python train.py --n_layer=11 --d_model=384 --d_mlp=1920 --vocab_size=4096 --qk_norm=false --lr_head=0.00429 --schedule="wsd"
Each number is 128 + 24 x the weight over its row's rms, rounded and kept within 0 to 255. Layers, rows and columns count from 0. Numbers have three digits each. The size before them is the row's rms in percent of the matrix's.

# layer 4 attention output (transposed), 384x384, rms 0.0246, rows 5-29,133-157,261-285, columns 64-127
113:119138156110170068125110140160149124168168125122173166094163139108131165108141076133098148153104091087175132164128108132069118099068137131141162155114166132113166180139158131112124113106149129
102:139160168131190132119108083150132114108130141143116147117125109135113178149134156116137142170120132149154103067091129123152167116088100080180126111148144128116127125133145116134161120130085184
108:102122119113163159085154155162127128106127126132136119143100139168177113137111117156110132139119167118126134121124133079139122127129160133139094073140150104112082162147135129125094057161109144
098:137137140101117138131130143093138127134095085126114134129124148159140124123116107142098147155108178113137129145155146169134102147113129163136097119127126112104143157103127081092112114119141104
100:144154124174080139113106092124166147115124120117129076133104115140177140087134132126130155134138167109101089132137116118103139163095143118166134171075130157141105117146127135174119109076102116
109:073105174132176178138128128140098094103130114126168136139119105097103152141131089104107159134177122119143143104096142121125167170149085139087119106145106127105108093090158143165164118158170125
104:132151122080153106131126168089112106156098136135131148132143157129105113070163106143130131192132100138138165115158148135114135098108078118145137143119140159155143156140116138155133133108136105
095:128123110150138148077125117158112078124147119100129084133100145148143154144127148110085120127145138128135085116157156110144163164148135120131145108132110125089105125113099130159100184117105122
112:136113064135158142123118147141118176129109124125099142117106155185114121093157080168130146113133138131146081125161132154069133143140155126165120123108156139121147117113109157131171118086128134
107:116122117161162129091176151086153128156136116128088121115106137113111149124114130128140092108154118156143120161145165118163135181127151118060154094126121148103127067092129128129160143137159089
113:121141138124170153093102105137137149124181159124128123095131098138142166136104173094126133122117118087126105148115115089154112144131185130115105174077082165120139100148155070126095116175113134
104:104161103070129119119153150132121140166129087159101152150107143145111171159102124198130126129135129121132120112160190199105122144099111106168136128122172162164127104131130127118096083138155118
097:103101109120115100112142123156176149137085116135115120124109143152177124111150122140116118146125106157111096142116127151129126161165131130156140174101139101161171141162157107119144107127171138
108:105114150148112149144096148136120136077113098096150136138127129158092121134119110073146148122122114141107175124106107104138098081166152117131126126084111134117068128128125131135134106109131139
102:118121184100071104142097128145127155135183102169127188122096093096123139165130124130115086087126138108142107131116171139123112119129095140104166123108140113176127137143179124119145168168099111
104:115077099144156090059151122139133154178119150100160186112158126136114160141174122130149099169119129148156147162129144170091098115116152119157097150127151129132125157168095158127105123090108135
111:129144112073166135112142171112107102150067151095125104153123148141116140099146106147115176121096095132089128111153096105099193112110167149143121129121143126140091133116132139185090126155155153
108:112143130122114115093134121124166144115142119129073105091118125136115080117138129185173101151144149163113115122153144194121145166135121129138086127111126113113156126143122134102135127100167143
115:139107130130069121124165112154134151146117132158125132140130109097149143124141132120085136138067103143133130152101083192101139163137109155106085114193096125096134127137106144098144180112183127
107:096125129158153104103145072142142203114126129156150148087131110115122182138141170120145108125129088115152126153185132156121103137126123141109143130115122126113151120139149107136184128117064127
118:133106120111156155155142151137149108073136084150092122110135129129086127139085107139125146117163164103107118110089113090184121115160122166113105101135075144094109130104133132133123114164071154
106:155129124125066128187126112152117169110138146175117099109139149139103109129152146127110125073136093148092115129093117140178135071157106112120111091109099116177132145123144149168149113099118124
109:133157085119067115168123104172123174115147156145126128110127153126090081177176125147155137088163122104114125117141088125172127095126138125120087117090089160138123172170155128156164101137094141
106:127134086101121106110129121129160103150091173121157138156130145124182117120145118155078131145122134091096144145105110135110141126123128105156111115144177118195148110158106098122093148134121132
107:110144162180108155137167143133114143107180092152150140159116118144116084121155110118144154110131153157137135098193116099131121149149146131067141139179087113126177117106142113170105132145163155
084:121105152126097133105106138140100095167100130098117107130171111117114104130136081145107154142107104129124141147123078107141119187145092137146148112152159164096149140102128115152148136137154147
090:133137147132087145126098157149134145150147136155134162118148121122116134145123116175129132174174162120150169130143151093098145140145120175137102144169114127178167118141143134116139120152133195
081:118149163101164135132107142125140124075093114119140135097102108104133127129091109155127120124123141073122158125161127119121130112152091137144159135109141120103113132143157133140135121150144121
106:115125119132154126108130177149140158124162135138182179140143121140167120144167103092115132094120114138105167120150096115159179100082153110093118105136119132106112145129129150116134141127096079
096:126133122131035128143137145160114129177142189143108140149150101104122142155112120156108121101148129143140149131116158148165156190161112148116109097128156147100107133142112135160146183093185104
096:152104104140153126083139114114134089133124152143142168166151154133121154136161099170105120135186088113121099146117103131124129143158136084140160142123133102159118124144107147173148136144134112
088:104126122145094116131133124124133168125117124125118141092140090083138135167142174135148112138128128122192109158133139180136080153109117093140124134113114127090105125101153110110195132110135094
105:106147090118080120114140165103146126176173197081128096084138130117138141107138132167091136107144112108085141124101137115118119168146106135154146124103107146114152121176143125101144147131165134
099:120101127144076114080165117110141158131155139111126138115145105090095127162145105123132122156151115108139118175115155125101123170157142171120104128124088121134118094120136140114135154165189123
112:088092110165206119100114078153126125135114138100160121117165141159138108121116105113108166141127108139157131171127126127122116073112143115127137147110126119129148109157133134128124102128103118
094:126158121105181119127129119104128104145107136123084132081109135124082114130124132157148145113178159118114094055128113137139157134139168122159151144121139166110096137138133111118136118136100115
094:147123105136136120124144115118116142166121154098135122100143108164123124143128149097087129165139123140169088205100152128142149108074128127112155145140150150141163103096165121142138085128102102
094:110153113094087120154080146133130135097133169099120119114137162138117126114128091136134163116074147153128123170117106122103109174125108113151113041134134125118153137148131111141131122104200160
094:182154124133124149125144134123102117112132133145141199149120086110126137152096131130116102164099148151108128142127123111152134204123108145116130153164113139130118086112132149144075133133146146
096:114115154150111154139119126153110146138126110167126124129159102107149184125124129159107099116124151137169137145131127125089116165137097132120134105133153164136108090104130108131125105147122131
098:138094117119168154105154132117119148099106110098159144104127128172134130143128130075114141170160120101117153132094142145144103088126071107125125132133131148159195112085144111134129078172117140
099:117130115137111119134178153108106144161174145111129173139158116094092126131149116139127115108140123158138113093123117188158174136109134136154127083128129150105128140140142118095170137158141122
096:106111125163151124151120088135094156158157178143146123100132108154135143107102134088172149124125144136117151128124132093108105104114135125121183098124150149133146128098127148122115104115123068
096:124148147168006133128105152121122157135157134145142115124131163119128133134127134113159101085127131132126173144140165100126163159150136168118121080140155135135098106086083121130179135088175101
095:103092137115154149126096082105151119175094111116137093099160134140134119102120128081155148152083122162099099119130124157108129080147123160181123131094119153137118172124119164117153156123121115
095:169102197145157168129131130147114132137145162124147167150114164118134159102137102099159126140140135143111096136120131110105134089105134130128113166133123061151123131165151114140108118130076103
091:106191150103067128150137117141117142117151119156111111181135121099140153140112130141131093094104150082114138145097130109128161177147118129121137134145149147091115109156128150086134181148156144
112:112148121115038098114149162105131138134138127147089152158128132087110118173092108168135104118149140106126120104129139124147172216118125143118141136132166147117113130106156135136151177110166143
100:113126126134123171123100147133157142118159130121172161089150099154123156116114103095122130138107168100126130128154129082083098116122143146126133078139113123138131108106144130133119134118156112
098:143136120090189151126118097127136109092093114162157096186101153090125098138161103138104133185141108143157113084179129142174149103151156160100128152103128094095115098158123125126110126133090126
104:166133104141097136105123141124141146066100110152111080119157077095136125190127150103065107104162072120139115117114155147150140155106137141108132114107109149106179142110094141147155140133133121
094:143146150155141135152145143125144106095090087177113138126122108146095140139101145135140094123139139101083128117136107085107158141163147133098087119100128111140143106118139127086126131100112167
101:109159157070181120177129147167078136134123128152108119149134147179146101144113131152165134140114114087095136118138118065124121105134122146140103113119136112115090138154147116118141146154107157
098:111123135118176118140107142165145132158130150135153162136093171057098131155153078102120157102136140148153174114128114119128132131098161157106124125158115101120116143115092102127144108097150106
089:115169128113085128144140119167153149155083130139121136135131159121129146127119164128149124112150139107127122197133127139111162139114118113163063140096153159141133139133122123169112148127103075
103:145125152134177109109127083126116136107116120140101135110132115096146126113152076085125136159112119152107092126123121131149163128183120103108101121087155113156119124114126153142138131123109124
090:146155109095186114115133117095135149094069108164158127099141104147145135092102155090138117139153124140177163114147116170146113110080113073144163109157149121127147122132139136139073137107109126
090:064145118141138128182133116171126152167142153102128104094119125175143119133154126102107159099141102137100094141160104117130101148129075194147139102121122118103104153145132134129141173152097131
096:114103094127110140119136089130120155070149152108177109123123144103158138145145109120117174119143129111131106158142137114082070148146154132115106139165121112142180076087131143134122133143121112
101:085127095148150130086132120082133096124155143100152124092157148125138108101108132090072151164130092159104154135165155154106163096125127109114148091126154154100129107151152104156161129134137083
103:123169166118167153105113127127124135114135143125084133128115155147101135136136127152154115082160134111141112112192080167145122156113144143120122194093081156090146115110160092108160125138113138
098:159081141129142104154121129143133101124127098096139109131132128127122114110149121130121163166077126199153138135134155151060141152090162106156119148105149132161158070121129075128133094121103120
100:101091165154107126095148150168149130138151142140126181177154157126098102123133118155142113131131117157097110155125146139133127173160117166101092127117100108136196166111114131121118129138189109
101:154161159118097146135140093145093148132154126157141168159117127097119096156138167136139107116144101171145152157125119114167129144139107161119105125141129115167124140094143166142113137108146091
097:129126162133103098122132127090108108130131120115160084102126093107124170091103128160125106155125154120168134153134126134110133112132111175144187148150105112142108103108148158157104176095125116
094:118109097146147095107162094116134140160094110113149130125144104138138115189193104115112087140164137123119123140140155137137072111123138104093131082123118090134174113139150126098123086106105130
091:149182098104120087157084094131130126138083117117183116099135129096143119084134107078146138133122144159155123135161109129143144120119168129142116121134122110121117128133136108124097131103110109
100:123127104089128125090128130132140139107151127119150088146128131102086109094129129175153187133126129169121141149120192163117125145140125128140125136136095149123140106082089121117151130104203058
095:147137126119067144120156107081127134094122080123144110132084125080092174102138113152121109112134125151130120126129168121099138162154156159113095128137094132142138103107129157125122145118186119
101:096078129161146110135121147120130125142135148085131094134129146113113186151125128145113134120166100193100156117151126190110107090135129140114133116117115107140127139113123120142176134130136135
090:168128168080120153117148089125128090113138146142141157127131114117121122144138098146120158154084131068103101121129084099169156137139118129117143104120134104119101135136136117107096138128104145
082:133138129136088154168113112148120147136151135135150082176091105080142125107123171095140104118130125114108153129094122107140157128174134125146148107107132169125110148159118139133103144162144186
096:103163133103086147184100155157143127102113150158092162140111158085095134172101114163155130111150167114121140107147087117157108141134133173144116116114092126105136104144158140138124107139103153
103:151123114147102126072086149125168149142106132186132128112123103146134151108137145128107138093119147135089149180169154155144140092090172148113141152147157102146094144130140112134149201119138137
102:115180107127117136071126132119133136122164118125132131160114105144119124158142146145115127144161136128087129139173145149177161129150169134104108167143102081160148107112108102146109134122116127
# layer 4 attention value, 128x384, rms 0.0285, rows 6-30, columns 64-127
096:120135146142147158104141114196137104122133143092130140153114129133170113130164121058129165119147121131113132130154147161108117167143099139106135073138142121101136159129160150159122132108106130
106:114113146140098145097148147164173107159102123137108112140118108138105154104163140151096149138148110159137150117158153141118185104135118093117144126126109155136179063130143122138118121162152099
099:149132107137113171137107146101178108097164128133133104153142137170141154121046109155111123117116116151077103101124139176117113129147100100147136138130117113160108124142172155128092142106169093
097:143139125164130109162116148134136162131142113125123125113142098120155161069138109144091095107157145119110123110142114136102077134132175162170146164114105122102152117097149143126134115148135116
097:163130146152134120143120173127155139104126127097143120092128122163103130108097150145113121140136155181156165130131126135139116140102121132099196118133109118105121190124143107125169131098119148
091:106084131146156124126153133112159126182126131129130150152138150129152146105136116177116137091113171128157101126093131087123147114128179127152164141129160092122095131110129091147110173156108132
098:115122122139127090125159121140133116152090079161112142169106119111095139114113074128144135173114109087157134122175140167159154113168147096096119119164125085128101125128109158117128105111142172
100:097091092109138119137128101089106123156139105123131103164129122144138135102111102139073096136127135157141152082125138158156134145136122139120116140130145122101097138146136117112126139095122147
105:154144168112092126144125143158120138114115133148143135101091128144136116107159109141164108133147075139163126163101088154156120147116131113105158159084096113142135176121083093101111104170132124
107:141121113144138140105087171163132118098129124089147111118158093101157155105131090111143156146108090117129096154113146093105122146101144127168157100131113085148088148149087162110130087102145129
100:138177114155109114155146154124155152148130084146145101188131149092144149140104111140113122138111098143130139104136144087136123138161134105185049115076128112123122190098147139128108142157152140
095:117163094104080150094091094159117128125109102116128122151170118161157121191154122126119097081159145084117137126131133113145154114109138112121119158122135087088101098117134142104164073144146099
104:120133137147052082128140153093173126146139127126113079182167142158108155126122158149132125164128107105116114133114142099107111113155135168098128157119131127153167121190121123178156145127119101
099:128133100137155146158148102110185172146131157119070148167136178127119053103116043099141143113067120104115079127130142135153157149107123171148091100102133082154139131132107148142147115106120103
096:174146176096105142123134129119101145078097138113129144110117162139140090156154150134177139164090163115085161161168137135111170159139143150134125152102101134126138156144113131172161144145096109
105:131085138114128154072114111111112118113187075115114144143123116113140180126152112140075137135121147083121145141160101096113122140125143129123155138137099093145145139119149122153105181102126109
102:151149099094103141142097161094147128172112094073118173136155119087165108139132132111098104108137094147147121113090142115086142119136140104147118129120069105137121140175099120147134111130126147
105:123139094110123107122133140150082123109137154125134167137116118108141100141098108157142127147125114091103143177120094114100160128159143135162120127189140149125145156159120164130135119135166143
097:153137120100099115118148096127170134142129175136137146106121135112087093111124146129096145156133149086148129121089128123129124130149116113130130138123128158080168136161112125107085115136166114
102:132107119116134149139097135137138125136121120162119085102109132103148107100096189087142139153186092122176130099141130152079121168150091116099101098156155154144150124088101127123187119126099128
093:113113135100138068103179130113137126135138108127162169074131152138103078140115119139130136125131139148144096101123132138138089104142139127095084144109144148104134099175119161147130108130125102
097:134163126196146123116141114178123138151118090112158116122161114124156148150146107086110117118076140133120125134141149113147103122121165141106149107141108128133144110151064158123091144136124127
109:164187167115119127144155104123125118148131127107106153098147130128068131140115121120139109123096132131154094135120152117132101100131114147172157156148107101122157128154138146158141112153121092
100:153109115105123106138106114103119134176114164152080137118168144094139124096157095103163099111112133120165126127135118128067074115124092135120194085165144175132086197123159162108091124155143132
102:115147097121127129161133132120144119128153100090149099104112165100161083108151125132158128124152122132145160109111081122117147115191143078104136111100147100101094148147161152119167169155099133